Weights of a small transformer language model.
Architecture: LayerNorm before each block, no biases in attention or MLP, untied embeddings.
Training: a variant of Adam for these matrices, 359M tokens.
Each number is 50 + 10 x the weight over its row's rms, rounded and kept within 0 to 99. Layers, rows and columns count from 0. The size before them is the row's rms in percent of the matrix's.

# layer 7 MLP down, 384x1536, rms 0.0586, rows 100-313, columns 864-895
096:68 49 29 36 47 48 52 33 47 38 49 59 60 42 45 54 37 46 75 38 32 62 53 52 59 41 38 40 41 42 67 61
105:42 46 27 41 39 44 38 53 31 38 50 59 52 61 43 32 47 66 67 46 35 47 58 50 44 65 50 63 39 40 44 49
094:61 49 60 45 62 50 63 59 49 63 54 59 59 45 58 66 51 53 52 34 54 51 54 42 57 60 55 55 56 64 55 75
100:43 55 34 51 70 34 58 55 53 50 28 44 56 64 46 59 46 51 37 47 57 54 61 44 59 37 40 74 59 38 46 58
102:47 54 52 57 47 52 43 44 59 56 58 56 40 46 43 64 29 39 62 43 50 57 57 44 48 40 44 53 43 48 45 56
099:45 49 47 68 58 58 48 76 41 55 48 40 53 58 55 47 42 46 60 45 67 57 42 46 45 33 49 55 54 57 44 51
096:54 56 53 54 32 45 52 42 49 48 62 56 58 53 66 40 57 61 55 62 56 47 40 39 47 41 57 36 55 59 43 62
101:51 53 47 65 48 55 53 43 62 41 40 59 50 72 51 42 45 61 54 43 44 40 50 36 52 46 61 70 46 59 36 62
108:50 54 58 44 56 51 65 46 64 62 50 49 37 54 60 63 54 54 36 37 61 40 38 37 47 53 40 50 45 41 24 76
100:59 50 48 52 44 47 47 60 52 49 50 40 62 54 55 65 52 53 33 52 53 48 38 65 55 60 48 52 38 59 55 32
101:64 37 40 48 36 31 55 38 51 23 36 41 48 41 48 49 48 48 68 45 58 46 48 53 43 61 51 18 59 37 36 46
092:57 49 60 39 60 43 46 61 58 42 53 49 58 45 37 53 54 43 70 61 56 31 46 42 28 32 45 68 40 62 48 52
102:51 52 61 52 41 49 25 53 44 46 53 40 42 41 54 55 55 41 63 42 48 62 41 48 59 35 50 46 36 69 36 60
091:56 45 44 53 52 56 24 51 61 57 31 57 55 50 52 36 63 54 53 51 59 39 58 48 54 78 40 56 39 47 52 43
099:40 52 48 51 64 61 55 48 61 54 36 40 52 57 57 40 58 58 41 49 38 48 47 52 60 52 39 66 45 52 52 58
103:65 55 39 49 46 42 53 44 64 40 37 67 46 46 40 33 64 52 41 54 46 31 71 50 52 61 31 51 33 32 58 53
102:43 45 72 46 72 62 59 43 67 65 51 43 58 46 44 47 56 32 54 67 40 55 51 45 62 49 43 48 59 38 57 47
104:52 76 55 35 61 50 44 49 47 45 62 53 38 71 56 55 46 52 50 42 50 43 39 52 55 58 58 46 44 53 58 59
096:80 65 55 56 56 46 45 42 65 36 56 53 50 63 51 53 54 40 55 33 70 70 46 48 59 53 47 66 55 49 49 42
099:65 40 57 65 52 60 39 54 53 57 42 51 27 36 16 43 38 37 68 53 46 48 53 66 44 55 38 55 47 74 52 27
103:51 43 41 72 46 47 51 54 53 66 50 42 40 46 38 57 39 54 36 42 48 55 53 50 40 45 58 45 61 39 33 68
104:57 52 37 46 39 43 61 39 48 43 52 35 48 47 44 50 55 53 44 56 39 32 61 46 39 38 46 55 55 39 35 54
107:38 48 35 39 47 44 42 60 47 50 62 33 38 48 53 47 55 40 31 39 52 53 66 55 39 42 45 44 41 59 43 59
104:46 50 44 50 62 59 44 36 51 50 43 51 47 63 70 68 56 62 69 40 61 44 41 41 50 55 31 30 63 48 36 54
102:47 42 47 58 37 55 43 75 46 65 58 56 51 61 69 58 52 58 48 53 58 58 43 45 35 34 37 44 55 57 62 55
094:46 59 60 50 48 58 32 65 31 51 70 53 59 55 64 52 52 53 34 54 33 42 29 44 35 57 43 66 68 49 58 59
102:55 68 49 51 32 38 31 44 54 41 63 38 57 33 47 54 41 48 40 55 43 56 21 52 53 35 42 54 51 64 62 28
095:58 37 50 34 47 46 48 67 17 56 60 46 47 34 46 64 39 52 53 59 54 50 40 38 54 53 50 73 44 51 61 44
098:58 41 51 45 63 56 45 52 61 52 41 66 50 32 38 43 67 41 59 55 51 53 42 39 43 56 60 19 64 60 37 52
098:50 56 60 63 45 46 46 46 51 41 51 50 49 55 49 44 37 57 53 53 40 49 47 61 45 34 50 39 54 30 22 34
101:60 65 38 62 47 53 43 54 60 31 43 47 59 47 54 35 47 54 40 47 44 33 51 54 57 46 61 43 47 60 60 67
104:45 53 49 56 49 48 49 47 59 54 70 43 49 34 50 57 49 41 59 39 41 49 60 63 35 54 43 28 60 45 71 52
101:46 40 60 46 59 51 61 61 52 51 46 57 59 48 60 22 40 44 58 57 63 52 47 54 57 37 60 80 56 49 66 57
096:40 51 45 54 47 38 51 53 55 40 57 58 43 68 51 54 48 62 38 67 44 53 51 36 54 40 50 40 51 55 37 41
098:59 59 46 66 65 32 42 56 63 41 58 51 35 56 47 42 48 58 73 38 54 63 61 51 43 58 59 30 60 66 63 41
097:38 41 54 48 57 53 42 35 46 43 42 49 46 52 41 47 52 49 60 57 56 40 64 39 50 49 50 36 41 45 61 43
103:44 54 49 49 52 48 64 69 33 49 44 55 32 58 59 63 55 52 61 57 52 48 57 62 51 45 43 45 46 66 61 41
102:52 51 50 57 50 38 62 61 52 41 49 58 51 62 44 59 56 65 38 57 50 38 61 57 60 41 54 49 60 62 40 47
101:47 57 47 53 37 33 52 39 49 47 56 47 58 57 64 55 49 44 44 38 59 38 50 43 40 50 42 58 44 57 43 54
102:56 43 49 40 57 32 52 53 69 61 29 65 49 47 55 49 53 39 62 53 52 46 60 44 58 49 22 54 47 52 57 55
103:36 37 67 52 55 51 66 32 40 58 43 54 63 52 53 47 50 56 54 66 66 52 37 59 42 51 48 51 32 57 53 45
102:34 49 50 36 59 42 55 58 40 51 47 49 35 39 52 33 47 49 58 66 51 46 39 57 40 50 40 60 51 37 51 53
102:38 41 49 27 57 65 56 44 36 36 54 44 49 31 67 57 51 63 63 44 63 44 59 60 50 42 54 40 55 43 34 65
098:51 41 39 55 40 59 50 45 25 54 53 50 46 55 53 33 56 60 59 42 56 50 56 54 45 39 64 56 60 63 53 49
086:47 46 41 67 54 35 57 55 59 61 59 46 49 23 57 43 50 41 48 43 48 33 56 56 51 63 41 38 41 63 53 58
098:56 47 48 57 47 69 43 50 35 43 42 56 43 56 66 58 53 38 60 57 55 51 48 47 70 62 51 40 39 63 63 38
096:54 47 45 63 51 47 50 36 53 37 36 57 43 48 53 59 48 26 41 44 55 57 76 37 55 50 39 32 64 52 39 36
103:48 55 42 54 65 47 51 51 69 51 46 47 54 49 44 43 44 45 56 42 44 57 51 73 41 58 46 42 59 50 47 51
099:34 58 43 49 38 33 58 49 52 40 55 59 52 64 64 63 54 62 57 62 51 52 49 31 41 35 53 39 49 52 41 53
103:62 35 60 42 46 44 51 46 37 45 64 51 48 60 42 40 44 51 36 37 28 59 51 58 51 50 52 44 48 59 57 51
103:42 55 68 50 48 61 53 53 45 52 50 42 66 42 42 51 61 46 26 44 51 47 56 58 46 54 65 40 53 49 69 62
093:52 68 50 62 46 57 52 49 50 64 59 62 52 43 45 66 42 37 58 44 53 43 25 58 44 46 30 34 47 61 42 60
097:46 49 47 64 52 64 33 43 36 44 49 39 55 46 41 57 56 53 50 44 37 52 86 58 40 53 60 52 49 49 52 65
099:50 49 53 55 60 58 49 31 59 65 48 73 33 53 62 40 43 37 65 44 50 46 46 51 40 51 59 44 56 64 58 68
102:38 44 42 66 39 36 44 53 55 61 50 59 61 43 53 41 36 56 26 47 56 59 44 51 52 53 54 65 47 57 45 33
099:72 70 53 60 43 39 50 52 63 45 57 53 58 41 48 43 58 43 43 68 32 54 51 60 49 54 46 38 43 26 62 49
107:53 62 60 60 54 58 47 38 51 66 40 50 44 58 60 45 60 39 51 40 54 64 52 44 40 48 31 54 65 36 64 58
101:45 55 43 44 46 43 61 57 33 43 18 36 52 56 38 49 56 40 39 69 58 56 57 40 45 54 39 61 54 47 61 39
094:59 34 31 40 39 41 69 51 34 49 43 47 59 56 44 54 35 44 59 62 60 59 44 54 46 57 33 55 52 52 57 42
105:53 43 63 60 40 39 57 75 33 57 52 47 46 55 45 68 36 62 40 43 47 49 55 36 51 43 41 42 45 58 70 42
098:37 66 40 54 45 64 63 67 46 57 49 41 45 49 68 44 61 59 39 50 60 39 50 42 40 53 55 31 48 67 33 54
099:62 47 57 51 40 41 52 63 47 42 66 56 44 51 53 45 50 46 60 55 31 31 61 53 57 35 54 58 43 62 51 42
100:41 63 50 41 57 40 29 64 52 57 50 56 57 37 36 20 40 60 61 61 48 47 61 38 53 53 30 63 59 42 57 65
099:39 50 34 38 61 60 45 57 55 48 52 47 44 79 53 29 47 43 54 51 41 52 42 53 33 51 48 47 63 43 30 48
104:40 48 43 52 55 52 50 58 53 54 60 54 58 54 50 63 61 57 29 38 47 52 57 37 58 52 47 41 47 51 58 39
103:53 46 30 54 34 54 44 56 67 62 33 42 55 72 61 37 44 49 63 53 55 59 47 61 55 58 38 72 61 54 46 50
105:43 77 48 61 48 61 49 70 56 52 57 51 51 47 48 41 45 65 31 42 54 38 53 39 51 47 74 49 50 46 45 58
102:61 53 53 43 59 45 60 47 42 61 57 47 51 65 40 53 44 62 65 39 48 55 54 61 76 50 66 35 49 56 51 68
101:48 54 36 46 40 55 58 54 58 43 56 51 49 32 41 33 30 52 56 72 51 42 39 70 48 58 57 49 52 42 55 36
099:42 39 58 57 41 46 60 53 55 44 47 47 47 54 57 55 51 52 58 30 50 51 52 51 58 49 11 58 71 51 47 65
097:55 50 50 39 51 50 43 49 44 42 58 38 72 45 63 61 67 57 45 51 44 46 50 65 64 58 48 46 55 52 58 46
102:31 57 54 43 61 57 52 50 46 57 51 45 54 54 55 43 54 45 46 29 54 62 53 44 51 40 52 55 58 37 72 58
098:54 43 58 44 56 40 43 47 52 57 56 45 56 37 57 51 34 55 54 31 58 35 47 48 44 56 57 54 46 47 45 73
107:56 59 46 55 79 59 48 44 50 44 54 46 52 50 39 58 42 47 58 34 56 46 41 57 46 46 57 59 43 68 56 51
098:49 43 29 64 43 49 49 66 29 55 55 45 48 65 43 60 39 63 57 46 39 51 45 57 39 50 36 69 25 74 31 54
101:50 64 63 48 53 47 57 45 83 54 64 52 59 62 58 76 45 53 39 48 40 54 53 52 45 42 44 54 57 46 39 44
105:43 60 52 57 51 45 48 55 50 60 49 48 38 53 49 56 46 27 72 51 78 55 46 50 47 56 60 51 53 54 57 36
102:51 46 68 54 24 52 45 59 43 57 55 49 65 60 42 45 44 34 42 35 41 56 24 35 51 38 51 68 69 44 50 40
099:39 55 46 36 39 42 50 49 76 40 68 43 54 53 58 27 49 53 53 45 37 54 48 62 64 39 47 49 52 44 51 43
096:64 68 54 37 54 50 47 48 44 61 63 42 52 53 33 56 45 42 51 45 56 24 64 58 55 57 52 44 34 59 51 55
098:66 32 54 50 41 76 48 41 56 55 61 52 70 39 48 46 69 41 62 72 37 49 50 59 52 52 64 62 63 50 53 34
100:58 72 66 60 59 51 65 61 47 56 60 36 59 35 53 48 41 49 33 57 47 39 61 50 51 61 55 67 56 55 64 49
103:41 46 44 36 42 75 57 56 32 49 64 49 44 40 55 57 49 41 64 32 47 34 60 52 67 49 61 46 38 51 64 42
100:50 48 51 46 57 58 39 50 64 51 47 52 62 64 73 41 42 43 80 56 49 61 63 39 57 50 59 70 54 62 42 51
093:37 41 71 53 51 57 45 49 52 39 70 49 43 49 61 52 39 49 58 68 52 42 52 67 54 56 36 41 53 38 46 48
098:29 56 64 63 73 51 54 34 56 51 52 41 47 58 54 39 46 32 48 38 44 49 34 51 36 46 61 46 74 58 47 50
099:44 68 60 58 57 55 55 58 44 42 60 51 36 24 52 50 68 66 71 42 58 47 50 68 49 43 48 49 43 43 45 51
097:50 42 40 58 48 52 36 54 46 59 53 36 46 60 45 47 52 47 66 50 36 46 45 56 44 53 52 53 63 46 51 58
098:60 40 52 45 47 54 51 71 38 50 34 53 47 53 60 23 52 61 57 55 44 57 46 60 46 58 57 30 54 52 62 44
097:56 45 36 50 61 60 53 41 61 67 51 63 49 47 43 34 31 54 68 50 60 35 19 48 40 35 58 52 54 45 38 60
104:48 55 34 40 43 43 50 53 51 47 31 62 54 53 47 45 72 51 70 61 57 61 49 25 61 62 57 52 54 47 32 37
101:53 49 35 54 40 51 47 36 58 45 53 27 48 45 44 43 52 36 32 56 40 47 55 53 40 48 68 60 39 44 33 40
101:42 60 59 42 50 41 40 54 51 23 44 52 59 52 53 41 50 53 53 59 56 57 49 60 58 41 59 57 47 66 49 38
097:45 39 42 67 49 65 54 30 26 40 60 42 48 60 38 58 29 50 48 64 49 43 55 61 34 57 48 56 49 63 48 32
097:58 40 60 38 53 67 56 44 50 44 61 44 59 41 56 54 49 41 33 71 47 53 32 43 41 48 52 47 41 45 44 48
101:53 53 41 48 45 33 44 58 70 54 41 36 63 64 46 51 55 45 29 62 56 59 46 39 42 43 40 43 55 44 36 50
097:68 34 47 23 59 44 36 46 63 53 62 52 68 52 38 37 46 50 39 51 63 63 34 43 43 59 50 70 51 51 44 26
103:40 39 31 54 42 37 44 36 44 39 45 50 61 67 49 62 37 44 57 43 43 52 48 51 46 59 62 64 62 51 71 56
103:47 62 53 31 60 52 48 64 49 63 57 52 38 48 49 35 63 56 66 66 46 55 40 53 51 62 51 58 38 50 47 36
096:40 37 58 54 62 53 57 52 28 49 43 63 47 46 46 30 45 76 49 69 53 36 50 54 54 45 41 24 52 68 52 35
099:37 53 55 46 51 29 50 44 52 61 60 45 47 47 52 51 65 59 31 52 51 58 55 49 42 27 56 33 59 51 46 38
102:45 47 56 54 40 58 60 45 51 43 46 51 48 48 47 39 44 43 55 45 36 46 43 35 44 47 49 38 44 28 39 68
100:61 36 48 75 35 80 41 56 53 41 42 56 36 53 46 47 54 52 65 45 39 68 42 47 55 31 39 56 56 42 38 50
099:65 53 41 59 28 53 65 44 27 53 36 49 54 46 53 57 42 45 38 36 45 42 60 31 57 57 58 65 44 66 57 60
096:39 45 37 37 64 45 54 63 52 46 49 41 47 40 48 55 44 51 62 48 49 62 36 57 54 49 51 39 58 54 53 59
101:35 47 55 56 38 53 59 59 64 41 43 46 50 49 45 53 48 55 23 49 61 56 46 29 50 41 48 56 60 43 56 52
099:43 49 48 59 49 39 32 45 46 48 49 53 47 62 42 64 39 43 27 54 34 44 40 57 67 43 47 63 54 42 48 55
104:36 51 39 48 61 47 53 59 50 59 35 53 51 41 63 41 49 48 56 55 48 56 52 55 53 42 42 52 55 54 48 58
098:38 53 44 58 61 51 38 55 66 54 31 69 42 52 40 46 46 62 43 75 57 48 40 53 45 47 52 50 54 42 59 46
099:40 46 43 42 71 41 59 43 57 57 47 45 37 51 46 57 54 36 57 49 60 50 66 53 47 43 57 71 49 46 28 48
103:51 35 41 63 49 71 52 45 59 51 56 39 59 44 32 60 56 60 49 54 46 47 57 60 68 45 57 35 47 55 41 50
097:58 76 51 40 51 52 52 49 48 43 61 45 67 44 44 64 39 55 59 39 40 75 54 36 56 52 56 59 45 59 49 39
093:49 48 50 50 67 64 50 59 50 57 63 41 61 57 58 54 38 45 42 55 58 55 47 45 50 55 54 36 42 52 53 64
098:62 31 53 54 51 73 40 47 23 35 42 52 43 47 47 46 43 65 48 42 54 43 62 42 54 45 41 40 45 38 55 55
103:35 53 34 44 50 60 53 56 69 64 43 53 34 56 72 58 58 54 30 46 57 38 31 41 56 33 51 40 71 34 41 75
092:46 38 63 51 45 52 43 65 53 58 43 43 61 68 59 40 49 48 49 30 42 61 38 38 50 37 69 48 53 62 73 57
097:54 51 46 51 43 54 49 60 55 60 59 70 35 54 60 47 63 51 41 48 47 43 61 53 41 48 57 66 29 47 63 36
102:47 42 41 37 46 42 45 32 60 36 42 53 58 54 54 39 51 49 49 51 50 32 48 56 42 48 48 51 58 36 49 57
097:55 38 52 52 42 75 53 48 63 49 67 61 46 63 40 58 38 54 21 50 39 46 49 55 51 48 59 37 43 48 35 60
096:66 64 50 36 35 57 57 30 34 43 49 63 46 48 62 31 47 43 49 53 32 56 38 41 49 47 47 60 56 56 38 45
102:47 58 36 56 36 54 49 41 73 60 38 49 54 53 69 51 43 41 46 58 48 46 56 43 47 39 46 55 68 45 48 43
100:45 53 40 54 44 48 40 49 42 43 56 55 34 61 55 57 69 53 42 25 38 45 67 47 54 46 59 44 36 37 37 77
097:63 69 50 53 53 70 56 51 54 46 45 42 50 51 42 55 66 52 20 47 56 61 55 62 54 42 58 68 67 46 63 39
092:53 42 49 52 60 50 54 40 40 51 56 55 53 64 53 52 50 50 43 61 48 47 53 46 39 62 31 65 55 47 55 36
097:53 48 60 46 73 47 59 59 38 45 48 59 36 43 49 50 43 43 32 29 55 54 46 56 70 61 55 27 50 27 60 50
098:59 43 43 64 55 38 44 67 68 58 51 62 41 48 49 54 54 56 57 50 48 51 58 49 50 42 37 46 58 51 62 45
099:51 56 62 45 66 44 55 48 45 51 61 41 59 53 59 63 64 42 51 63 51 40 57 53 53 48 35 42 63 54 57 44
098:44 43 64 50 50 48 52 67 66 44 38 50 53 39 59 43 40 70 34 53 30 53 45 50 60 65 48 43 53 41 57 60
104:50 50 61 52 56 59 62 53 49 39 51 46 52 36 42 61 55 49 41 60 55 60 47 49 55 53 41 48 55 53 49 49
104:56 57 39 71 52 52 45 50 69 51 35 57 54 43 60 60 42 44 43 43 58 47 53 48 53 58 68 54 50 35 60 54
098:41 57 56 34 44 49 56 49 33 41 68 59 41 39 66 63 36 60 48 37 39 42 74 52 39 32 52 57 31 58 46 55
097:44 43 67 57 51 54 44 60 44 56 45 53 60 52 36 73 34 47 65 47 53 41 32 58 41 48 48 68 46 51 60 42
100:21 49 46 49 67 46 47 37 31 43 31 53 32 58 52 56 32 45 50 57 41 47 69 58 45 39 35 53 59 35 37 37
098:48 52 44 57 51 50 45 69 40 53 40 38 74 52 67 50 59 41 48 55 75 62 39 55 46 44 55 69 58 54 51 56
097:55 67 54 53 53 45 46 55 59 36 70 51 46 62 28 52 39 53 32 46 52 46 47 55 52 63 45 42 46 54 67 52
101:42 53 48 54 49 41 44 59 61 56 43 35 51 36 63 75 41 62 46 40 48 45 45 50 52 65 45 53 60 37 38 58
099:49 35 74 49 38 52 59 56 37 47 60 81 49 65 70 49 46 67 35 42 48 59 51 49 55 49 42 41 55 46 45 60
104:45 58 60 64 58 37 48 55 43 61 50 51 48 52 52 54 70 44 46 54 39 69 46 37 55 43 50 45 57 46 51 59
095:43 58 48 67 59 42 54 75 49 49 52 44 72 44 51 37 41 45 54 47 53 48 37 49 48 45 61 58 62 64 54 43
100:41 58 50 42 53 52 43 60 42 43 53 47 64 42 54 34 60 66 50 54 71 49 54 48 33 42 56 39 37 47 53 52
098:35 46 41 49 51 43 55 47 37 52 49 41 69 56 37 55 69 52 48 36 48 54 40 63 50 48 60 58 43 44 64 50
103:32 55 56 41 59 53 48 45 46 47 53 58 47 49 62 47 48 67 42 38 42 47 33 37 53 44 33 65 48 61 19 42
101:54 42 49 61 43 47 54 58 55 77 41 50 22 49 40 56 49 48 49 41 48 43 59 34 51 54 50 67 35 45 36 47
097:49 47 55 45 60 41 38 53 21 53 64 54 44 40 30 49 54 54 50 39 47 57 39 62 57 54 50 49 52 54 65 50
108:59 46 62 55 38 48 58 48 39 66 67 62 58 47 38 43 45 42 54 76 41 38 41 63 53 45 68 60 44 71 55 39
101:34 46 60 48 61 45 69 35 24 50 45 35 57 54 52 58 42 52 49 52 66 61 55 42 40 66 48 56 39 31 43 37
100:43 55 44 52 53 38 36 49 44 49 56 50 40 60 54 61 51 53 37 52 42 42 46 54 50 30 43 42 47 44 53 61
103:55 37 76 61 56 58 48 53 44 55 53 60 50 47 43 34 48 54 47 41 50 47 49 38 44 52 39 63 44 53 50 46
095:49 56 52 47 44 55 39 47 64 63 50 53 64 46 56 42 59 32 40 36 61 52 46 28 36 49 50 53 31 78 44 37
105:56 61 41 54 54 26 71 56 45 44 57 53 40 27 52 54 43 57 21 38 42 48 57 56 38 47 53 52 56 52 27 60
096:52 71 35 50 59 50 43 69 55 50 40 48 53 45 63 58 54 55 58 35 44 52 59 47 55 69 55 59 45 55 59 59
100:38 55 37 38 47 50 33 26 63 43 58 56 52 57 34 35 51 40 55 45 49 43 51 38 51 53 39 58 58 49 53 38
093:45 48 29 57 50 49 55 63 53 63 43 38 49 66 60 46 44 46 55 53 62 47 46 44 43 60 64 60 57 54 52 58
102:66 61 42 50 55 59 65 60 42 50 40 20 51 42 41 37 56 48 47 40 58 60 51 44 64 60 66 48 36 35 50 76
100:49 68 66 51 50 49 56 37 51 41 48 41 31 42 32 43 44 47 60 44 33 47 62 32 56 52 33 60 51 57 47 52
100:60 63 65 45 51 41 46 56 75 54 42 51 42 47 31 64 36 29 52 74 73 61 48 35 45 40 54 64 42 52 45 47
100:60 57 38 56 44 40 49 38 50 46 56 47 48 63 53 65 76 29 44 61 46 48 32 59 69 60 50 45 40 47 46 51
098:35 27 48 44 66 59 44 36 67 43 67 63 50 59 58 49 43 26 28 63 42 48 48 54 57 41 49 55 67 54 59 57
093:76 40 43 44 58 66 46 47 35 67 60 69 40 45 60 43 61 49 55 65 50 40 43 51 42 66 43 75 40 39 58 49
097:60 46 57 65 43 47 71 54 44 53 32 46 54 39 39 39 53 46 42 47 37 54 52 47 44 62 59 32 46 50 50 59
104:53 53 66 47 68 45 56 49 59 54 63 46 47 44 48 56 44 38 40 29 56 64 59 46 47 76 57 50 45 58 49 48
102:52 55 64 30 38 50 56 55 45 36 52 43 42 50 42 60 61 57 64 65 53 50 52 44 26 43 59 56 38 31 56 50
098:63 42 59 50 71 42 44 43 43 43 37 65 50 58 48 59 57 46 54 47 56 56 62 46 53 37 50 62 39 56 35 49
108:38 60 41 55 54 31 59 38 30 61 51 60 49 53 60 65 52 49 41 44 33 65 43 56 58 39 73 41 44 56 43 70
105:52 58 45 65 40 37 51 54 49 56 48 39 61 33 48 41 54 52 49 57 46 60 33 62 41 59 57 50 61 48 56 32
098:62 56 55 43 65 50 59 41 67 58 55 56 59 27 36 43 57 47 62 58 55 62 48 55 49 45 45 47 48 47 45 49
107:41 54 45 53 40 44 49 51 61 41 63 49 55 26 38 56 44 47 59 39 48 48 52 48 28 43 58 39 41 28 46 62
102:42 67 59 61 47 61 42 45 46 49 53 44 52 60 56 52 46 34 51 41 48 66 49 55 50 61 61 69 63 42 36 56
096:39 53 45 64 52 60 52 30 58 49 59 51 49 56 38 47 50 40 37 64 61 44 45 47 56 55 51 41 58 59 45 63
098:36 44 49 48 54 63 41 55 38 70 48 42 51 55 50 55 43 43 58 47 29 56 48 44 54 31 49 53 46 39 47 39
121:45 29 58 41 53 71 57 62 42 53 49 41 50 56 59 57 60 58 59 35 55 50 68 51 56 56 50 49 57 57 68 61
097:45 44 53 54 46 47 41 44 41 54 38 52 66 52 55 57 57 65 64 42 39 44 51 67 43 53 39 48 60 44 51 50
097:48 46 57 43 54 40 36 33 43 61 54 49 37 49 51 56 53 49 44 70 32 63 40 62 46 39 54 55 62 58 43 68
102:59 42 46 41 54 62 62 50 46 62 61 58 33 45 39 57 58 47 55 31 50 44 58 54 49 75 41 64 64 51 69 45
103:49 55 60 44 48 64 50 50 58 46 59 62 40 58 46 48 53 59 39 55 68 47 45 40 49 65 60 35 59 53 41 58
101:43 53 63 42 55 45 42 47 59 44 42 59 57 45 50 59 42 65 48 34 51 41 52 39 60 53 49 36 55 56 28 71
102:53 32 51 43 40 38 42 55 64 44 52 40 57 44 41 47 59 48 35 51 37 49 57 47 61 56 46 56 52 56 59 58
101:65 48 67 48 37 53 37 55 56 51 45 55 57 68 46 40 48 54 84 59 54 50 61 39 40 42 36 53 56 39 59 58
102:59 59 38 48 55 56 43 36 38 41 64 44 56 48 60 61 51 42 53 63 64 55 53 53 46 53 55 38 64 56 42 50
100:37 61 57 53 60 57 39 47 54 58 64 37 55 71 41 56 26 42 41 53 67 45 50 55 56 52 56 47 58 54 42 30
101:46 67 70 79 42 44 53 53 69 51 53 54 51 54 54 47 66 56 40 64 56 41 50 38 36 50 52 52 62 60 56 35
097:43 44 54 76 47 60 46 47 54 53 61 44 55 39 43 59 45 38 42 42 57 50 62 77 64 57 51 30 57 46 60 37
101:58 36 41 47 51 65 60 45 24 35 42 53 55 77 54 52 38 62 59 48 41 46 68 39 35 47 64 35 47 46 66 63
101:41 60 51 72 51 52 58 57 37 31 41 41 42 58 75 39 50 57 32 56 54 51 72 39 31 57 54 44 46 38 39 62
100:71 68 50 49 47 40 76 59 43 35 38 38 43 52 51 50 66 38 47 42 49 48 32 34 43 33 71 64 58 49 30 48
101:44 50 58 53 46 55 37 32 54 54 47 67 51 54 58 55 36 69 50 47 71 47 64 46 72 33 33 60 51 49 62 47
100:43 46 66 50 57 51 47 33 44 36 62 42 49 41 51 53 59 49 50 48 40 36 53 59 55 71 38 24 40 38 59 51
100:49 47 56 73 48 40 51 41 53 68 63 57 33 56 56 54 48 55 62 59 59 49 30 65 55 65 63 57 71 66 58 54
104:41 47 48 32 46 61 52 38 40 36 61 52 36 65 55 55 34 65 43 42 41 58 51 54 33 52 67 43 48 63 44 60
099:45 58 45 39 67 52 44 48 39 50 56 34 72 74 54 47 43 49 41 49 66 67 39 57 42 60 57 65 50 32 48 48
100:26 37 45 67 58 48 28 71 55 50 44 54 39 61 44 65 33 42 53 57 47 49 48 50 51 56 56 30 56 51 42 47
101:40 41 36 57 48 53 70 58 31 50 44 48 59 52 65 63 52 49 30 59 57 47 46 56 53 40 55 56 49 59 48 56
100:58 38 54 53 50 65 44 36 23 61 52 54 53 55 58 63 60 52 61 54 33 55 34 53 55 59 48 42 41 37 55 42
100:48 44 60 65 37 46 47 56 54 37 51 62 54 53 43 41 48 58 55 32 56 48 55 43 54 54 50 52 55 45 46 43
104:76 51 45 54 51 47 42 57 51 38 39 59 47 37 48 30 59 48 52 43 59 67 68 57 54 46 57 56 43 49 47 45
100:45 52 48 58 49 71 46 65 24 38 30 46 48 69 47 50 64 52 42 56 46 47 33 42 63 43 39 60 46 51 62 36
103:55 64 52 58 52 31 64 59 39 43 54 40 47 39 44 33 52 56 46 56 58 48 61 35 50 43 47 61 71 48 44 67
102:61 48 47 46 47 68 64 53 43 55 58 39 39 54 44 21 64 55 50 67 36 66 50 55 37 52 61 28 51 42 44 68
097:43 45 47 35 40 51 67 55 43 51 50 48 44 58 44 30 49 44 41 53 48 46 42 55 70 55 65 49 38 41 48 54
096:52 59 56 58 37 45 40 34 50 56 49 47 45 31 41 57 54 43 53 65 47 69 62 48 51 50 49 65 69 44 59 39
100:49 52 82 41 44 61 65 58 56 49 43 54 52 62 60 68 52 52 39 56 53 48 45 50 49 63 63 29 49 51 59 42
104:56 32 45 52 48 71 55 53 32 48 50 43 50 43 41 51 62 52 44 55 54 49 57 45 55 58 39 57 47 36 59 39
100:38 44 63 68 42 36 49 47 49 57 39 38 38 43 45 49 60 57 45 38 55 60 61 21 50 66 49 54 51 40 48 36
095:35 41 69 32 32 36 45 51 33 63 56 33 59 66 50 39 49 57 48 48 38 41 84 59 54 39 43 59 57 45 62 55
094:41 47 57 62 53 59 48 54 53 58 52 38 56 55 57 39 35 45 18 41 43 51 40 55 32 52 60 43 59 51 49 62
104:66 48 38 45 48 62 55 64 47 44 22 65 67 35 46 56 63 59 35 39 54 52 58 47 49 49 38 64 57 39 60 53
107:49 51 36 46 45 34 50 61 45 61 49 58 60 51 52 62 42 64 34 59 53 50 64 38 35 38 61 47 47 46 46 32
098:55 45 53 51 64 59 50 48 65 54 52 48 64 52 48 52 61 46 47 56 58 48 45 67 59 63 39 50 54 48 36 40
100:44 49 48 46 37 39 50 60 42 43 45 42 63 73 66 50 62 64 37 59 55 39 45 53 46 54 60 51 49 48 27 64
104:64 48 43 45 52 55 44 38 61 53 44 50 59 68 51 18 41 33 47 39 43 55 42 55 65 46 47 66 40 44 41 37
100:54 56 48 31 60 65 48 37 37 49 76 48 45 44 50 62 44 45 37 40 37 55 50 44 50 41 41 47 27 56 31 50
096:37 53 63 38 46 52 54 62 65 43 48 47 50 48 48 64 60 54 61 43 48 54 41 51 46 61 50 37 55 57 52 47
099:42 62 66 41 42 37 60 47 67 48 65 53 51 57 45 53 62 51 33 42 59 59 49 54 58 61 40 52 65 29 50 49
105:51 45 46 49 57 60 43 42 50 54 49 38 54 50 43 50 54 51 41 36 49 54 54 55 53 39 34 49 56 45 61 40